From a checkpoint of a small transformer trained on Wikipedia: 3 heads of 32, no biases in attention or MLP.
Each number is 500 + 50 x the weight over its row's rms, rounded and kept within 0 to 999. Layers, rows and columns count from 0. Numbers have three digits each. The size before them is the row's rms in percent of the matrix's.

# layer 3 attention key, 96x96, rms 0.385, rows 14-54, columns 0-95
104:487469439623517481462500503491518397548494479530456486511548433520579471428505494502539547501611567550477504505511497491518497380491475551464460538471492493523474590457597471449425534533476477455573481579430436518493440571398400534506430540472543555509496558560519457530426555580550429450
112:548446506614503477569422602454463515551488476506514436487452500483465619438492545492513518450474552559495506463508644579444445451503541512494504414501495534527479541472508472480483565453542431523536511538447616400469493459456526508474577447511375558478560492408425560498522521492505464529
117:477421498459485532607494587578524516508501478543489538454565478604482454436542478509579475508443466544567567467468530529473455408477604450504433604450519504533511438419495529427591516478524612558536492466502531461445478509421564476424543463434499470530549521435572504553437517571494469455
111:488539448460472483531460473501531401476475485440599434554662591542445445483474449479534452490526557436478370443511532540514557502532578457482489490553483458564492494546512487514444571543463473479486385432591478481549539548464538499565582552532481557470449495430454478546472520477468557567
098:537508413517641479544540476446466517556516496515453552561541405408491558499517478425518505459476405487464498439453450522423544462549505581513589522466518479423637423544569479504489495449532531533547498526481524512537410520488492475532557395476441507543521422473529495609476472506457580532
112:406475468651537568468453510516502499501521452545517473473394590477482526489594524591475448493485502565476468486441459489500462561554469476499529432483509530528488412445484473551501422495516440524481452581574431477497478508510498545452504532600469473444560506386566520486532603528584585422
097:528426534536490424392386397529531551577515473512494590500507535563614516524471531548452466452425558532523590566579428482445471500433507501498497518503449512502527585461487433501464527500465552470507519453561416491529498521412516534570505483528476458426544498578450461454417557482450511597
098:448408508474617512605463478477424516456538445515486517500568494517494530439513615530565515531517481534554446471585543417486534471531464549454540443475533625575541491496492529523452504590539542509463576469473541529468514546449524532538465471455500395388431549483403481495474426525492417535
102:533552477490492414471517586444528473432405481513524561397548452484506429533479459526446468503457516479561483498429473501445514565508553535553476519501496614534494427404506545458521471583581486467480579449556577531545473484460507616523565478532422423438661480533461509496523495455483520514
107:575463417528483500467553492545502474534460502412556525482464501504554540535403506507479542545504615540457455494469466449508461540468522412519538528468440514444500431588515589412480536479528513460545605575512525437493470501546521573420460477489377615419502521558556431580455473547433521498
101:564467433411475499467481459510494499494570488585522597560490553518410402480396475579515510347545490576507492401455568515518511599435497527537475491495515521481541488569479481504564493487528451543448426425423472518436472567611544527448466455512482569455518481543495562516464450466488509511
101:445517466553405435544501415517448603505430529601565542474451490485565447468490456455524508500570572562593512473612448512498521560543386363494465488464528554489540467503533574458413583484449524482541524455542471490522532492480452395516543483543461494513455499486489511543544441507575553494
124:556434515499544486451588530555551501473493524501563526527500423555491483515420532464433461550426380535530445441592419524600523412599427534544446442623481482510507439465517450445510470539455553503453429513482511509596493496525552540419449450527513549533485518570471534460521470560526424516
102:554501440497445581439542497401589525391534483469579541565498540450474519506521519381541617472495533473378454399550446508407524471504456523465488584499483499556514506493446490521468528568423595556510557519472503466511482525529415414546505538538432462539496532592476484478485533478546519486
113:433544489464538459481515584513418559521539553527530511467484402539461521562475511445474561583501546434512487447598437536407508482516500441474523525445544498506534465518404434578571562593491459486473501549581544527546526536407513535523497464565443393530358493544497544497430504533510498417
107:555488491528505575393473550539447457499487535575527506526504561516383511503564460495546422461611512560533354498522517534534522470483484459515462478462570544484531527480517493429462476493448502445512455508642528544510531386541500549422491567415383442496474436501497522509543580434507511519
112:523528490465528419513430427487491550425472504471579521506531391493428447543530509519462517474459557583464446517570438578434452468510522513500495440534474459564474569445478611538547471450467529479602504568431474506603542397526588491501519521512423523509544488478442523447586521502621523445
125:541485546493484592427471513474544447510433421454449575586508522511434525433509464515532404457424555452447479480504529555583562511503538508469520499503533457512442516503518521629568486537469502535475637513509462523496558580456504526552480453513408479504439366514623513420475507458500439493
103:430457483425509601431572496513508522478516466580487460551447444495518492523441455573498494486460514464483542530472542579591461472508506486565512586449532423454538407429583507501538492602542488573475518483585550470501407492545512436520531488483502451547536528496562550478471427435552546332
104:468508436436527562520537540459460427524544427413364550488526494515540475392471524578548509598522534482511516477450460472496565502510605502395523545444586499479485560506506394559507492576519549556534508455453455607447462566444566525485527471466458442504482571483525524512480566455413494504
090:475481585524544573495404419433437493558519545466464625515505509465497488496570491612455438437575477532390461607467505494482494492447508483555466472422547533524442532525514528523453441459576512573463435521564545524556509538400514447464528522544513553437565466435527556518408519482447499457
097:581415526452490519481504425538403548513591534486542484419466553425555468495489576494473534393538420512536467433558499542506508496507501519500512582467483428502412499459551493528504483510469443611524541464495457430404479548577448454511602481517448525488540578430553496562544461514422593557
098:563412510548404492525556549594484528526450500545573429450503563500512552497476546502492453518376572427431422501525502495477554544505508388438473477498581519501538462411570600462518479642424521492472428475504501502484515501572438561454439452544542491453551467546464541497469531545479466505
110:554513474447452541492362521543541464552499496449409561565462503531535475515484575553491547434576531457511493490489554522549484410503551529465553409507626476506471465485518501446522504541550474477401450507533552467475612601507586459481498459532506408526495398501531470559406482435456524554
109:424499414605474549518496512456457435545509531501569556636540463491508559489585504541446499442570536477510491555440537515489483627459549485441493499562528556486508505449520535450471408445534464537466561500518580483502494488496389397559483526525476413380426485495515454463571544467530524469
108:516505567418478415531623431527507415550524461516546510521508552560563521486410485509523487549448480381507585516503472411445546515528441583592555487545501457493360582552474478538524570489480536504499425533490523504533476434489471418457463389453526491513500540513535434477543510567455485532
103:434476438507519570469478497446483413552413510499444674541586567521483436548479511569553496447495488585479448449457516531462473519493509563395542504559476518552456549524502407512521480468496488511588578477540551476422518486474538554606487409502453449449529405513531435488515438504484495543
102:523510559552514555516537568537485407524493463458523489431520466643487561495564472534608461494421466443533510390508520528571527511527592504474439455497474586528442538524500418483531417497551464492450443515512518470476518544373512577486514496365511519463453539450526498401559504551453538506
105:450485470494556437494495562417435433480513414577592512520554517480431458456492457489550501561498469479556462560498565576463570546386495537512491402450486519468533509534542448517516456492532502579499490468522644514438563453462479597536520535500431577425497515489376526586477461529501452541
098:568532490572441441534539439480517498452500443549577476432533469560540621452501525531451525463413514495533500432489473517501482456465482522457470484393549476553518497465559473377510551507457468495534436442568419535563418474520544477474603494515499481490625513570555436506550450587493602541
104:483534447583506557518557451576497415491436466435515533432560546483537441451487524500525410460554473413566537489545409560472591518546383411546481489575553522513516505553396481510515515540439463479497471463430515505579445401549441433499486573503470483544536497518592503491516604511528534499
104:540502472537501510548531565498478495503479432493509396511485583446534577485512562588414489495531538506451584491452530383528518558518479517452505498413497478501385484628477487437510452544469519491522533497492551468526588437604487553593483469482501411414539538516377534524468461505416450469
092:550483473505560440489625443494447553505560542494528500440514488487474525503497445459542491487545420354454543479628482534462534570511499524442469479465649550529505406521490475564518417574546434549542511543530503558525521496374446513563476485413503570535481463493467502498537483466486432545
102:509522548603487475540540488444512496447547423548554489508502629460516544415426525438450546533562500550513524516517457383460479510454532507459405528449420529492409466399477463552544455581488558508464515457479517433457552551430511563583494544474557470510540531518554506545466476426421410560
097:508439452425483538563538421417513488515487455505433459499528516570473485453593491514591496535536501511505555551513605503474494532532522561579468442549432498448555485451463568558458383393547513531576482448523485497442566521530566450467501409516494498599538418555499470457523491449372532533
117:519519543495465439503569489521492463400526555492533503518590514478582519561530512488388514436584480503498499441520419462556521563522451478490432469549416435448526491407464524464526371570440574529471534523528548602472518463531565507496536450573615409511493495522431427478523498532533422463
101:500498513529536549419515512463505535604499524466537551482448468583497432500508396503439519480526562483496482491547411493581551542465404549477437521369442384468434527472520409456515443487438501525567446533554471467552507503595524510524522521470663460508575452551486466433501509528521496479
093:449558496556451563535468472488514571437458534482531608552468515465545500512478517439392577516532503506463489695577489445460515588557459475444524482547491405478509586608504542518522381523524444543449516432451414477491495480489489479465496483496502433443445523461485513561477515504534540448
095:493478562536435414474579499576440474462482451370522465459563612497528517503611518522499526584525540546444564490528515554521500476414483511516528468488481415488489377493436491550540485469491455495489420463471493454426536549604532496451466558436559493499462488487491469590528520479480567634
105:404508652470472510563572490499524448561497441492442439468490462514469609622546486511566572501546446478560454507435586446452521510489565525467446531465515567460421572551489504464448545453500509540514472436433511452451474519512440441577551560430455521542481437440529490554477577513534494448
102:516554544458457470531529441546575451519445517433569440478531425531561496583383428556420541491533458486585477536446462479514427451473567420476525485542557448509494467483549570510445547472530531498524527476428454493548490457483480545535588514416392612468584488460556519504475595444516465557
# layer 3 attention query, 96x96, rms 0.426, rows 15-54, columns 0-95
118:549588536477562434509383369478456463471425484528532542505529442479566523528469503568498469393528557384451509509493531515501426517385495563526545461500534447523524400428450471503533475461474526446453561605529460416533458530537505537542508539451523483559506504567556489531565524519547572549
116:518506507490470540537481531391504562455553473587532456468546435409373446466517479470466417458495501483450539576470548518450459529438515479647488463530523465523486506567498474421534550576510538515459521495495549545492390522533438516424563559479549496589631453549483474483524412526490476541
110:513461564366458517473561595408484502532516516556546421565452479520475443520541475442542532404538533460458443415518561466511567538515565482588533506472509535476550452463503497539531567450468453444410515554502487548577611437568532451600481440477446565512496418487531548452513485476552468532
100:574478462441414488554486505558541524598562491400438519482496467426534545492443493482457489406544481502567536496546531549457529501522494540537406448466544542541400526445484487496564491430520535573520458547465441439555460553572505500545503510553495490528420465551413430558553421644548478453
110:521567544571487576538457500489509587492459476484477439492456615418500480563520554504537450418477473442531474528547525455485412475548474526499545463396470505458449547453549489594441407566437443483536550569520497489425581427441512562495463535502524549485469562466476546477644564441494528448
097:593485398540428496478557558468440427442441502470419541537541473457547517518562548578573532521502490456518522490452448557491428527590501479437519492434537521610464548469534498546514469544558459440537599489473593502535549463500429527465482496430476446442551346530537511433537482558462472507
106:530526450532443474536462467483533460518533473480530537464584442490432545520491492448458500441563437320531602437452445466403538606573496500451561560536472477461472531494469482466493550447545456570485582426561443477469588536546498445494561437570446488531560471576532456482491485544552489513
104:552457451454466437533445486494515457455498543522437577506512579598525514404499637473483447532554557492436568497429500479469413504515480432537445573512453466514434517488477467553490477485503577519479484498549487530481584406545491521527509594477546565334473479496512622464466486493559455486
109:492611440459522498491537472516517468490508619490509561524453470531520541507462548469444455453410586528413493481490431533471454568471553421443528445573617623402472516532438491499459515596532517439572531570570458411501521510504444531524496393472523483449476460523507494511534518415462483524
110:561476501501513545548482567592440453519528532380543488495532462556438500566519455446491465559438477467459421555478552585472480393522498486479500487547534474477537455545473478451441459553417557501520451586490504455488579514443539487536575521504407477485637365520502469575559488518505592486
099:406518476458561526521413581488489503472541509359495496454519495542476544563528501530497535543662602555415531542533459477416492499494471462427515575444453517549459469507559448493545439605548442512431399495525521491506571435471440550553457518523475467571499506504521498476473552492542413506
127:534593622424486452522539445543509460546502484468393517480499444465416477462356521514488523564550459528472509451421471562419581436550536522530425503438475473490461503554528495531520565492450539509563454442470427599531512499540529487528478462533542435417531587532541558400551535481520513527
115:408423547514512584510547437515417512414474451506535520407533486436435563533462507491489530481491460584512467428521515486521435525554508490409429558456536556558441411506536525670448556470516537403523553505581512501513508540566514471604532490595492520491503556475509460500445514528494456444
108:531558468541396507497518419601472540429553371516511557507518482475487540485554503552507524493613428520409411442516538395541573463513520511507539548529513570427453460532486461551426463558491545530501540458504575498472439569494468526537469522471464520495487462520498595597460375487546466464
116:527513538540486575576483469483433564481461546529468512602502537486533366494507434567459433448505488494408525498494469476475493524500511524500532512524482490542429460644449475538535503470405463505412453580502443518481530417417521585487557473573549529423517611492560597457471469517420503517
112:466512438553456522366425477427598508505480582528496519446451448536523536437467549501512472452483563521511470500470487474510509485532466602458393483543468490608483491498561430527469524518447586485499461523544543602548499494484459409531489474533430492540481589508641565491503564428440507581
122:576437523531520492476423479520487478462517462484535572525471572427465409542534493514380495527455539425576498439407605475533543475460550559538535478559440584562472484507469525598486606508464546519491548465470527426479501460472485529503413460560446599542481416449474506494449520534434601478
093:528432523515545515485521485524496565441468534561498571503524510409473543576587468561436403510551497536456545489539538446383547533422532470601455490433474491514513571533502535532539472510541469517503399499526502455462369562424473480482564497460592457553497448436474454588415573536517530438
093:514598500474458484498509555503533490606493441539480521561552485487578497395478484577538507406513548502517621526439467510501579582559495502499506457473496392512481559557441511526482528369453475561512423460462408544463415459529448468478492497425578566558440466480412513531520537454492451511
090:474565484578497527509459511515397474520443484544445603487556608554503448508450428524534459451371544483518562527512518508462458543487488453499506410468527552490448610422494571539495479460558436580468504564525549541491494434492510446512492606484422502614542435448494458465565498502528439435
101:379414542499453484559475536469466498492526522428630451445575540444538506529504462497482509511431645476570474423513471520555449500588483447499508453507491456471550434442502540536649506475505503510514521487477496506481449501382453505568543471451508537600439498464557474547565568498493437496
092:417431542502499388474548571480435618425478480518554522461438580579510505473409444577457498488558553499440513449456495474490510462389476488498524615450523475415523571446575484541537412508448528496420530557550456412494497495526503558487518477531543546461472557475526605523513489525552521474
112:519494585539502552530447575551407440612404446504564610525495444482450530583519494637472513514500488488498465451478503473558514510488453395473544483505525515526474506577460535535552434401432531534518486540516569521511563500481487462618518437464440467430532405528507489473486488485483389499
114:539490496498487514541436503382444467477550554505562571573491473494564463463562499444534476545626517553547500442496503497441459569464502518432505520529520528585451570508525540571401365488612507538501485530544582452573483485398417462472412479523476532465504462474423498482477535460522562444
101:406542488549467424547504541485405514439468456451469540469519460588471525494596504539415516525522500456473505528530534518498482497597483529457465392506445503458473594571474569402528628490553559517587472500530400454547452569553482554438493411469556472433541457484569552524453474507494469512
100:567579530545513495504377414573502395485461489418477566530449548479521494430508522495513545459469505496509521509495606519460466453509442542479575491517422481496454478433481488564456470524454586545578487472519574492519464415522407435563462564496521605551522399580491522593479569544458506531
091:554575480477553466517451603499545491563536497538598467466461443507354507435533513586564539504495466478641433505490500476517465415557452625489516514456497488507461482474472419550579473432509447430487405496499503524507487497446507505468480521463522523442538494406576526447483581463523523586
099:576561397421527523520468459506513497399516514514566565537482532525521464418462509514584438489475419438479499529533553493376628504447500551525472487509520603477560450446487494574443466443482492554545407521505450519541439433538550536501565559448454534458483486534501561567403481551534471560
100:479574541516513497559563571423568671423591569479508443485500490419466513496523532562536491454445463541434436461573545552459426454496512486483563516450483499480483530534538372443520494443460501465445493549528432544557437509505495521561501387435506463498562506564488533514553469526478574437
104:478451476543477518560481520504541534477603439522458529502415566480517503527511498459373494405559472524514485579451554545484464507560461561465499540536444423544487404589418455500349584483564457446484535510515522475528545399529492570531483529585575490470493479521499522439425544459540493422
101:568507420575513548495556514538519596460474539508525562455439507436457608426476470460492548498494490486452513510461480392572514518490459470433503538554530482442505543538378513462525508451538572557454541556511422612393477438499453529439532554544532619508393489511464503512455518489430480451
096:463469401497486445538539510482505455534540550347501506476557546495487453602498386537439542496545513420509524614423489456489537514506462459595504517594512567543497488418518492532457466473525505539399465453507511516482472598495507569420543517513503432506423532478479561528495516575557395448
098:481479398419497486560548518555505483477452516538444552476542539477577556469483459433452501508541453459535469498456443445556483600470456551591509579431467594503485484515463528533602419471519488497538494505513480526457453448548482508514489564460366467472563529595598573450556457425451458593
105:433426509526501532463533580544520454494494489444420472546508539453512496593456461494520478577473523514469598486479546506448531472442440560551440413523507523492444507518479539449551374485520442455576462484394539576609509504540528443510410523584575612419527438456528573525498497551451504499
120:409512533488515549574559528486542558391482611486485486508437496514499503567585511456488523551535464492461428483581487459464493498453519485456491528539530413498537381397530507512492445560625555533429455507429421578466496502567581435569495434503493505470475532544560469453614466468494474495
094:496541605488444521512482483469523535492525467542515449509456581388518443465498531520503503585548505453424413536518530488469491528488518507503474442550405528486419586433537522450581501527492548516480511476573529627491549406412465545519434455509530490393524541495544400500480637500427447475
095:473530472539481471562435421476477505561574499421526543422506513497514572510684504550549494565537479525497560473524484518595484561495488480513445582463456492445503490523425502499463524497566555575432469513563444559530532463520543390492443538519388408455490433504439566494490445438507566532
096:473450580471528515462521545464477554479493480638534548549532630479532530456449469544521613534538448397544502506535497435505479461609554430542496563491449430481399507437552527502501467489476554497511538490530481454581508464580526494482504529487494399360539470490504493430546414451476489521
099:444558533568451556468507451512432488541431457490468437439574423516516508504533455487507618476559532495588507434565497487499497474461522587550525474476484608443524594567407513515478514399508498489479363448468507405500445528439486582507508533514512548514496467458449491526522547399501510610
094:458537442423460521398471488515531477540463526411451448438495441563598408579560531531517533474563500488399493498471461457437520508459518484589561515437418539564541587515510404521531480405556465472502533561495538491566470549535481546478593381462528546462533519531478446438497550479451499553
# layer 3 attention value, 96x96, rms 0.425, rows 0-31, columns 0-95
106:496426503461454536525464555495399500466543450497478431529458508497480474543488566450531580593474429465517506454410471595541444576576487411519488417534484500567473592501550512622562524490459511501486417525529491491492516501519596491562382459589518555417485482520484506524375547474492525502
099:475647528506473518429455494489532497437470543453445541560504609509545525521433415510552542516442416539542443485520538606430395592545458528471477502494454398506472606504561471493464473545475504485402537494420546564513494470528480538431543400447513469466453567512525516529521460464499486553
106:471524440632607457466586616543538427440515495464465524568462537576562413474462561503547499364496450487537505482515483433520449527437466545496521436604547598499511487540489536493461510588448494535502511551475499445478479463475384465522548451498551469507497455450482505457515522517448552427
095:437507395546491487509504571474469434477472483514417462514615536568547504517484476540394449425580602515371493570531552527511424421510508539576505530475568478600455440530459469484538510515425579439446482521457513453526521477535506502558517456521496414508473510485522494611431478482536578526
108:474467524548413480595503490587513474488412528459475494564484473520560508483482493463500546538563470482518425467484496553474544574541362551520444525536538439565476485519487448419436493458617576441546474429430531464472471574419568547500524495570406507534499518456477516418566515594448434454
097:608496526482506527536546502413468479511468468607537430432583498619428463568475465552474499586477524614494506452500535509481494519425420501500595458435504456531554431533529407535592475514488444464521543542391495593522533511455445476440466547522457465444543546482509472509470498484468570427
102:499497518567572570403478505466443480477463564440520595429608458563401460461492535437409488516539498531517445451420535491514462529446456414511496436471506473462468533438525505579460488509502508487653538553437512490464535586438503496487510419581512481536629507485539524584501474521514526504
102:529562494528539441483571446474459621480503549450435468427459438459467483506513544522497537537475538462508521431524600477564520516430478502573442591521530411466438564586489505560409534565541487404495434561603505497545578498459513502558518461454444463527564561426428462515528530443455456553
109:585627470567426563476496438497491512464476497595596430593577429451520479454503498484446558391542473435437435509475499429478550460520513589513556518489502494428575468549529564545479412496505466492491505498435488561481616533464461502586474489474437546468503478526571512476530458561432522472
103:532536501515502541433536463447508526513542435517476564550565537494474560473551548562446412496524515337497513546559499410553496559493425447485575481496431477404508512453480482479559545475576514496403443465516537511466519533518552378488523578482503483499665536475531480531485542464521444414
109:440503420390552589540500448638580482461459418487549450474471488523521471493521602443504416518516561463504498525569515526497457576366464509543603548431484516501382551509519533492436459460517518523531504458490515546517516489564526552594403505430510479548457485459495516458557521446508502481
108:564479546539507542494453538496513530532438360478412583518541475447451494458566512576455562584474549448516435489549475468492505548497577435516397486595519486477491475521425513427473500490512383510550525599440480519432508438492498495465570588527643545494485508521464512561562457459497457494
093:543499449495484537499544601483471604455515396390576561507527540552550482532488494501567485502515521450480467518490383553504404402430492505552536560459503580445511508520588426570549511507424473518578511406549478490455472460505511470423464551485519532548529583492426481496485387461560511489
103:575458483560535440513499480543645459522517492448542508543474502548548475566526416502474611496472517426492494490511547578471499527504553510445469490443550474534607447434499540525469434468439512466424414495415425490558560514510418432580438468439459402478603510510527534576555533545491504471
100:446464450434541580470442443456483578477557547503470486533506466447491360517398427516454489600567479483446520432480475518579460550497542560425492503534544507582564518512435475480532547475503535512558531533516613515528538435544390552541548487413494446538540373551507497491494535466478535533
105:487562538468587459552511486488499502465464524430552558489484578498386551525614482513600387495557490438539507536556507503536449490553523533525513470408548468457451526480432547515430509491503454421562528483404559543449384519466413568511551508553478453427454496619487497500545441491467529480
099:501551592518440419528429474482468526527520543455477443520451508493415517435443469427476477418526475421513582524564476458483449601506466497493423516460516556466483526591472560476544570557511525546491610407442473430502545558435605513514508481534524501526514505456445382513569569505501595448
097:463524438596505524523496479382604507442505545487455476437517454485521416537524529492493502500574555482568505552491555524461483558507457466593403534449509505487520410482490581593407470535402546467444603527520485589518499528558526465534525492438532563494531498446522534524398461559450450406
104:536457558507399454549511435484597421465560519575485566490518497598512435390558614531462463514566444492436477393506458550529542512515531443582520581444472425593550496528426473444513455383535449526486552465514511489537462494546527580522468535519486520474424511509556474453516508460481466504
109:587561545457542577516619429551501485499330456450494439478493544517464486508527482549448527508485494467625554505528513390411525488493514523475497397510514452600521544483598497439573483493423471412489512513569504431532497518463488534610530473511469514507514448512547497525531505449446474459
112:465435473479531483492489482479540457479535496498519618473540470505493479539475404520515475403427437455501539483504584483502608529524536409489507548446507554434438542390482575566576468510462524403461562569469585431523428460535510463571438551589541517574509541523459531579520432529491521420
100:484531550428556479426484523517506445539426542514510524555525491486575470470551578461461492490388433582510470504421481524449512390451468455596503602490444441478536528521439452543547621556500513551512478494475493473509462567539587478454477587455524544435498488476452532523627563414467499443
095:526550484592530498418470510530478538511584507491543409547596447498524502541440504425517519433535474546450548588526553417525468548505510489567490517389464520472449442478485546437497566486477507505380412503466541547381492480369531572529481464519478475479476462518583499480592473545552503582
102:473498523524478463476502495455436510528519455489485438509445566553464448593465566436504587423443499480602488452473488538452548523396513590550543540666502557481464422516463488574518507498503585481498548491533437511456431446528497415564499459477440489462568482579459563539497498533574391492
105:552491457569534434484480483531541540535472476534479489478496483467490510508463633623462516491490465473516386565428458510374525458453515506512460584480485533463473622518432538539514496525523529540568469520485468449543540521391602368550552492495440474503448597544515471529442476546528463562
110:488514467437505476504524517543454487552563520437483414457558526553427565420522493474429530525456442588403560410484489454450451516555530404458507496503553540454422467492536560584461480482448566487521489510474448450533532551524471504539504511502584624446602460565464596451528533507445418573
109:486469422439497559538504434521591552432524526593407428492556487469527572560508428426523414461451464509496543497548424511489476431474507480466510486535509552505601534477558495522567518547563530482593457466411496537459534510455440522481478490551535475492409484515454498646491571426560431576
102:565451573549498494555436520418481491515478605400474488534472428571509548462460443556627496466488481496537487482495453456392539446508552496558495529419534434457531523458398525523525509517481474489564412461525505543532554435629474547593409478528586501421465482519557493499555525456523500509
092:489561496532342471511494542558513524549454553542456517456486458595407492460595486486472386528463523521535463480487531506428428454496556506554536541501491556414481585463552547527378478474389531551547469553531534500435596509549512536456475548483515510560531496510488426494446394508513525558
102:473502519513463474463486570472442427504521439559438498412547459506430482492526619557548533537530483491498513486488445511531438582473473508489497554511488575543522566401615438541525532405548486447361439498467476376470516432539524601528565455555491532488432528538485520505497546586557502463
106:482437569604446523546520535488553474488489399424437507406472536491482464578544518553491459483503477402511388523508523474510449484436434459436563543473475542468568506520505542528456465551451545514417535567476588554525583510508399461397568525544510489559480505486540537547558517418492498614
106:539486444440395433518464505460514545503527427525524461604465522556431521634508495493506529509489470416437585605455444538463590494518493470525537464524508426371476491477500484465495483477497532516527526582514532448496454558450520572451487408471520565456539537434500532418589533425480596524
# layer 3 attention output (transposed), 96x96, rms 0.542, rows 0-31, columns 0-95
116:528454545576478468560558456536401488536472539542534594545511449531449513459491476425524463435554492475496474475542489494532479473439507488441488481449561500458493486447505553424476499604480486593562542558473544432400468514539517529412539549360550450514475601521517465619560434582448480471
116:463481567436497568519482481428522460478585533511620506530531423453410418489508496468492480532537602448518405413499577568561572442466538449531491473533555525488557423506529448519529564466452538570539509497430475474571516494534588450485527539529475576444443536563463428410415473523451490499
120:562480482463475533584454468593570537486510462570538460421544457455454529500530491478488500544491395486481490494585568466489519472584520554625434581525493457503496492398549436550580443457464586514482403385497559533521426490467521413468488471519470392542525525520518487537472506482543465584
105:493428499522545618482539466537476477570464572416459485405555508500514596419449477493478520666452481441527547489486542535541560480529429478497538491612456511463496439495436490466461504516522619562500480470488553467536462566557535511516444477518478489399500478494445579521424499544522425431
117:402441434432455540502509473478495417478555485494488490480548519509536467488508540465520486463548578473444379518535451456559435553499631469473517493488471583424472470457442573540499521534554546460531511520495610509527513482536446488437550462588487534567453486467472549625413492462504644479
106:510544451545525406497480522528477455476497523456480522540492403563504579514412611475508551526397527479530507432509505518513507476545497414536494481509452470515511488498567521432506532492604521544517604473545489428523431543479387538595391461501436522544543437526468575548564355504461485529
112:420467500426439421547498529640514465579448496380452516510514457566547536564535544493518503462508449409606523479486481460592515507566541532468530519484512436476556546489510565500546540520542456547462484521448381486622442469511511428481483481431461529506455407550475458473561494538547461554
111:433472490449456518511570534550519441573465436522498503607517591552478425494445424534557455515476466436525464577490525462529560492478431466486423484516485607524496446481490486418447573391489454437463451526443495562440572466466545612499527437550527588477539425526546526494512524588528523576
112:426506497464503428466477499485453442413491490442418591578476539400603509489454429488459518569528567487520547605462492450441524489508531435530536545516455487481511572443522530516506445448485551559508557489411520524568357582550546501512522599502507521615517439470517512523437509439541510463
106:571509386570535474529441511528519497516501523422478570560475546488559473489406411466485512455553517533476525539492498525489520546447513453450466531548541541605460504532623505572436509472466491539482531556513418492583549398470453517475431436588366483563426473468532468499591499490445445535
130:626470479429523521493508501471469524454516579433427521546510482516510433521559485529470497437524463520489395499489439509411441445566545522421457412596529440535522519537465481467461578408525519535465455514526481674464543542510551460548573466449431478519501556503436555573523563504499464558
116:519532443468490504427542494411481541448478521531489452524478519589492536632501486398518506448475437579465476509453554514592486467472521565510481539481515535476489555617523593531531420422446552453454460434472423491547503502472429594564413569515472530428470440585559453457550530520479563498
108:523554379562505505472523463496544477534444523578496514509624451489534537407451467480504616473540462560473475455499490491401540426510545542459477539512586401548547569489522460440518526508479555361507470490553463543524441504552560485531508451421524519410519494506488482457504492598396498564
113:417482470431468554565543489462470525481509568506453516473532455470511603508424539431589559540470446559582600485485381469479464472520507442527479498520443536588474517507406442436521441397549598506567601473453516528501493510541533580444526532586506502508433567501505439490445471468472459543
113:505521545436548452460513582503548518480494506533562448558412580552439487521499475417480472526556533419574584481494530458460516472573490481557566498479497493445544436482435469485497430443519476556418506459551448525391528594484597517480508563509519517457369533429435551484605490482600479488
110:510574483381470512562545505474458499523539477440513480494493437494514428586528509503462567444433463477522400490519537470543501546501526482467447523448452511519607453523549453585500517536507512506526511417611559478659580506468558427504558498508487574472509384433459414511440559512544464455
106:489482467582473503483508520466493550371462450555479540481523583523492419476543493577489480429397440402453516551557590474535444494476479520524512510537605544500500473471500513520503595610502392535574509437546531577536456405487542473473508562566504504579487421484541551475444438454458481449
112:500483420439512514554496474634505434526545511510458520547448506356520532581486490504388527554468499490495505548477432489585499481545471488495517476548510534471496452521458477443537517507509492507653503415431496541443475497521503554471498409479497607447474525620582438518551534498542394460
121:590546448468526640512492484546485536494517438445497483443392590458471546464483549497509530477442508573514428459452479452504407468516502553482523374540485490474502459554431557538464525578559572500488526595438481408436515560483550465414440518540461569563545467505536530521521493451531585442
115:501546563516522388519429509488418486498527503545525509442502479632553507528471508467400507550543493527473416452476435439557485568440563396551383570465469513524530530516500570443454472467557565556466479410504508562532562436436521518451498559510520469498584474389537555528485456542538479554
122:530565410416486488564539429545468490506575517516475428448526475573512493461540546537469477475519471525608595478559449509538513541500390452452461535511507497557519567570539520399483505574564489516472530405485444543449577453565539482488515550433498454526467552496585359444457453465484428508
113:473452564536459552551484506511475529505557408520497421531564571506409441479514421403605548533495538536546506415528487452580442541515540532398516409451529473526499509549554515455436545507424495463491421534424488443598519521541415478564471480486525451609548541498495554481544516410508471550
109:516367576518476534496472530570472475503476484404444517529532533375460524528571519504477421538519497445543465557512528587484560541560459460459590564527512456521572516487479411547499528476515541458539613444475439523592524476566539507496471503533557403485438438390495464479424506514421541477
107:489502428477501498598451540511462484460554526576502504447490383431532633523540438539516462561573505514418568512633517470492510542473593552562503511461537506472464508494457478407435512539515491432483401488457489479501494385431530570518584455496495484425458556573447517546526527525532459458
116:459488482524443617489579527541452422453403468489507478501499554550485620533597504539481573518581519474447566491542539446532440414489457419455461531496548482451478530568480569510414538513420497490473486547487471530491516511482388547586544455481505450494557427531494437576441596435459495534
117:418475567559504401493565439445506508514478519410432554414493487572510515521583560518496462544513486495508569625501473591565452481526459558567437389468504453553480547424521530525482523485551510536533453424427497465469535449504566488469443530450534516558444539519455458410538600425504557508
125:481476510553606513470468472349472536402451557544565502506523486498553529463562446469493560486533560436543498389497546427521519512550543518436534581505416480609444480420493571498468591475586481513438579491533530500427538468526555444524470485458443535485504608508469483419488506498503487440
115:498491512456430602512494534518480524541477500507582484477509554490539464484623418468472491518414491573563539534516500503478353525521520514523471508420483514524504524503537517508490563475572479500507616569515542406512431544409479552448534569394526500406512450442581426418439510549510418476
103:487476511511561543440514474550517492564509528459402478549491523517553470499534492548509627502537467588416547519498529562570517409451419492436348514502522441491539538397499537497458543431530455477539450470378524554519387559470534524521480460484563514534496464545469537465512493499626483440
108:588536525613574547504470502570453420513541552420525441480448441518528574475563394443465409533533490522486502446508580529536541463394515517437433437554508501453483529588465550483528507534486521556558480464486527491506465406460543479405502447501488422553430481534591527482499552529441591471
110:562543496441634550502599531520515492451496430468551495474490419528474580485442470459462523463512506521445573391484519507521590417484452573553486531520520510653460481530487530560539560366465481496505537446434510507517434557527478497558423463460507523532476406500548484477443463552545436507
115:513506515516474449443379509434524556482442471544458506505513531464497427461412535470482468438547560465559509481514484508411491493474467547499482429454607492591531540474430452557446550556508564585516563432430508433480506445486483590595613521511547470550585417566544463582480441518519535499